From a checkpoint of a small transformer trained on Wikipedia.
Architecture: RMSNorm before each block, rotary positions, no biases in attention or MLP.
Each number is 128 + 32 x the weight over its row's rms, rounded and kept within 0 to 255. Layers, rows and columns count from 0. Numbers have three digits each. The size before them is the row's rms in percent of the matrix's.

# layer 4 MLP up, 320x128, rms 0.0623, rows 84-91, columns 0-127
097:126132034121123174087160111146122110135174074085121141119164204148100187070146214124087151090093062107098092133158089183169164060140115165115115146157101160120165162130178126112131141132099103136118166118191144116152133172126160132160082131164146115118120106130131103153128153161113103137120067128118112135089129089087155082169052137116132142119132153099144194143140141148167134129170
103:111072144135074082075129094094148144136138098110121145160119144072096131113127114104111128165115129133161143132131101160133105061090114162027060177106145129166136128089120109112080088118111123213165095146104134126076178130083151107127115147095137080123121125152134112142155144186146121138101146128131167175104103108135159075180112122130168206147054155128129113147093084043099111151103
103:149119109054134123145093100106118134099112192111145066151146150110151067079165123073168099116110110099167153107152129102111153135132113153111146179141072135195159084157066093129092134109111113129150077131119169164125122129165139148135167076172115184113131129118124127101107128174118099132119178087133121155147151159093155211183129153159175166170120138059112145131132134115071161188206
095:128102126071206145101118146103128119153153134125126124147087152130126160110103154118132138146100118166150130056077105114095123170083144038149152149138173063106161100122068095127121156104162136137178116148085099136087154166104216162118105171122130094164140079137138158082126145162100187076141129089080166080146092110150113151117121140114123232158130160082138121133157107174140132163139
096:131119112094074110124104174140153116153095114130150118166107141167025205103088156112105099133124116097135200157099090154127126120130079132111115151098136144107087113164170105122184163099082113161130147118137163098180106123140128115156165124129131142097126060081165173160106125103118135063080082123155099158156114141163165113109158154104130179072146100135133136122087138079170097076029
101:153145171114126132127100127152104073141127180141149198152078179125109118091125140132116111073117135106183155164135068087116112131072121102091126095139120096124115179107040096112116105139178122118157188100075087142077124149192077101155088140168145069075120104134119120164052124114137125141167096113089142094139139109126165136101093165147117179131132167199112173146069145141174123127128
107:059188154168159122150095090129046204142115087082124154121156175096148143129157154138127131135144098165169159181130082137156197149075084171183115091157080158132104165102107135126155145121144079148160118138120130076107097165100125115113121140146202091082166164089112151117142131091152121156137147136128087127151149077153195091113148144155105159121130160153117074188136099135138102123179
100:109177201175110180095115077165116093186131134121122116109093081141138134121138115105113139082144241125101142144127155077109125130173108138126165171175163152163085074125154106139123132154098179074169134098163142131141118220150105117153118123084138159132093107135091108142089134117085107080092141091146136097141115163159165115119107109136157089149119161143085030114162132117075116104150
# layer 4 MLP down (transposed), 320x128, rms 0.0561, rows 84-90, columns 0-127
098:130124073157109148163145128142137100100094156121136121108112098140114107133058092099102086147134149185169138174141209154176175194116090147138170145168094089090145104167092210153138155133134159167131089086177129063170135096112067145150160111111076115114132122134147140165181112103085119096102145128140134131156176176176109063063136136161153119151111106194116134123116164139091131141092
096:118081131082135132110168145110108129091128130190127140113111157098154079073140104076095157092129126127090061073161143164080157141114134146131113114066192067110155090141086082081128147193124120186115065163135170115136199153067163143117142133160136123069158115125110144122176117082169093168125119135089108123145135143039143129124082151138128114146095109108082149097087161138161129120091
108:115154076145150125142164179117163168160094163237131176104141096104092086155104161186158124070117151137141112136093112078096129133064119155051110207150126098166116135091075180110108074116110153111133154090139114139183122106129133130153181125156137144140107135099145134166148141128125140144084098083141066145106142152151133100112164117114167117145132101151118119141159175072077145207111
095:145142131127072155104136119096122097122146178146142124090136118166123111163198163086151148110163173067071138113172085135205137130090082133101082129092156117081139097158119072169083180099122103164140113154076107108126156188170157122172115140120139113178114135108169123113107130151172164116065144163191142111194104134122147127121093096117124095145026095179154139127121110141166141145097
099:139097090147139142091157125184143118099118150127171136211166109137098143078087191073142111133124163153094061128120137136069094089150135148165133178144148140120097124180189104182067114160155158122125109127130166086144108060119111148054146153158114158167100136093124092083166100111144181153147112108125062145128109078148096090061112143138105153148088168089112111087126138166150097130098
103:104176157117178116119144159145168123094189094134151176149168129122118166128118110061183136140108112049126157203121118165120134150108116154155089131093154137160111144164130029096146165145176122101110107095035152147111100078155062133111155116119160111163169159139103182099141107080095098185140147141173099134160169088107121132080132096151087113141143129106174129148101154149118172135143
107:100182139124204147148139076133088133152154103142128160103112126129079171133149177168177083116129124110159138086112157161124130097120102158125130089150103123111124169144108127086110132090201141107171174118019080133085112137154186128151100073126174167139078121147150085092142132168115127133111170067160109088150105140100149163106128070098087153078195116137151183166101153144144110129090
# layer 4 MLP gate, 320x128, rms 0.066, rows 85-91, columns 0-127
094:142101156145142097112142106134144129113130122128154056127109144083178088150067175129111135099088053096162112133086122139083166065158170119108063095129137172154062129111102094106171149060072102146129124117110147238171128131136144100132147140139132065162064116127128122110104164149106152153071121143115084162104138107154138170101083088121150135179123110168129127206140120112132114150150
111:166127102143128153085141152114136068159061133134110105076139179164137188151114147147110158137136157158180109106110102149180142150113066147112114179124121161067065100103165115110128140091110108065101123112163127152140130104124152156118110174137081172199120108156138209120135143167090139111111143079118115113134113033082169104146141114095052112127126144113138184100110077122126055139139
089:111106110134152185100127073147067163128190088127131102139139185130131108135145130133139122156211130131109114085174164164167144149068168174167128157166158107180146131152104097146109197107177080189151108127138147121156148104127161136084157144086101141149126135054133156109149122102148110153115130117127158132205083093107159126104111063141150059171106097138132118060139110159165114111192
092:144147134178124145164160093077136129121195124127148074101128089117155102168114077139118098108091140113155133102086164063141108095103151165189091132153103136113152104033114140136098113085120145124148104120133056134083075130141068062126134112147133058151152124165155107151126086088112126165099146183069144139138124140155129067153091085140163075162182118162120125165186086102116116106108
104:168066136126115113162126179108100121145130112126168149171201100135048072159094146161148122085095127113158140164062141141124112161168126092142127153153038129125153113121121129093134148042140117088165094142148098156155159189119084151142145173189097128132183115089081136159125092187156119129171149147139154105096159071100114099180137110093113128159084164146137118090123099153132160170102
104:148088129095108120088178127139141155140193105172073143131121119145152170126068143122109096121069125193161194099137112075160131075134093091152108110146127155131164120120185124153102175131127098137107173079148097164063130101086109108179096122117150126162106079141183055095109111047133123140097097079132124154151114118163116105169100184123123105097184101198167127114159127137130092105109
105:156173130163110146084096135136146136127124118129100175113090080132101150109102156156143152121103138124161104141126150086113108047162200125106084094182095102137114104158113122163080147113181094174092094131066112011167148107154115134139183202096089151153112101116120082151093083127169099154113115169113106090116158083131124099117135061139157148116145140181109177107095107087153164107123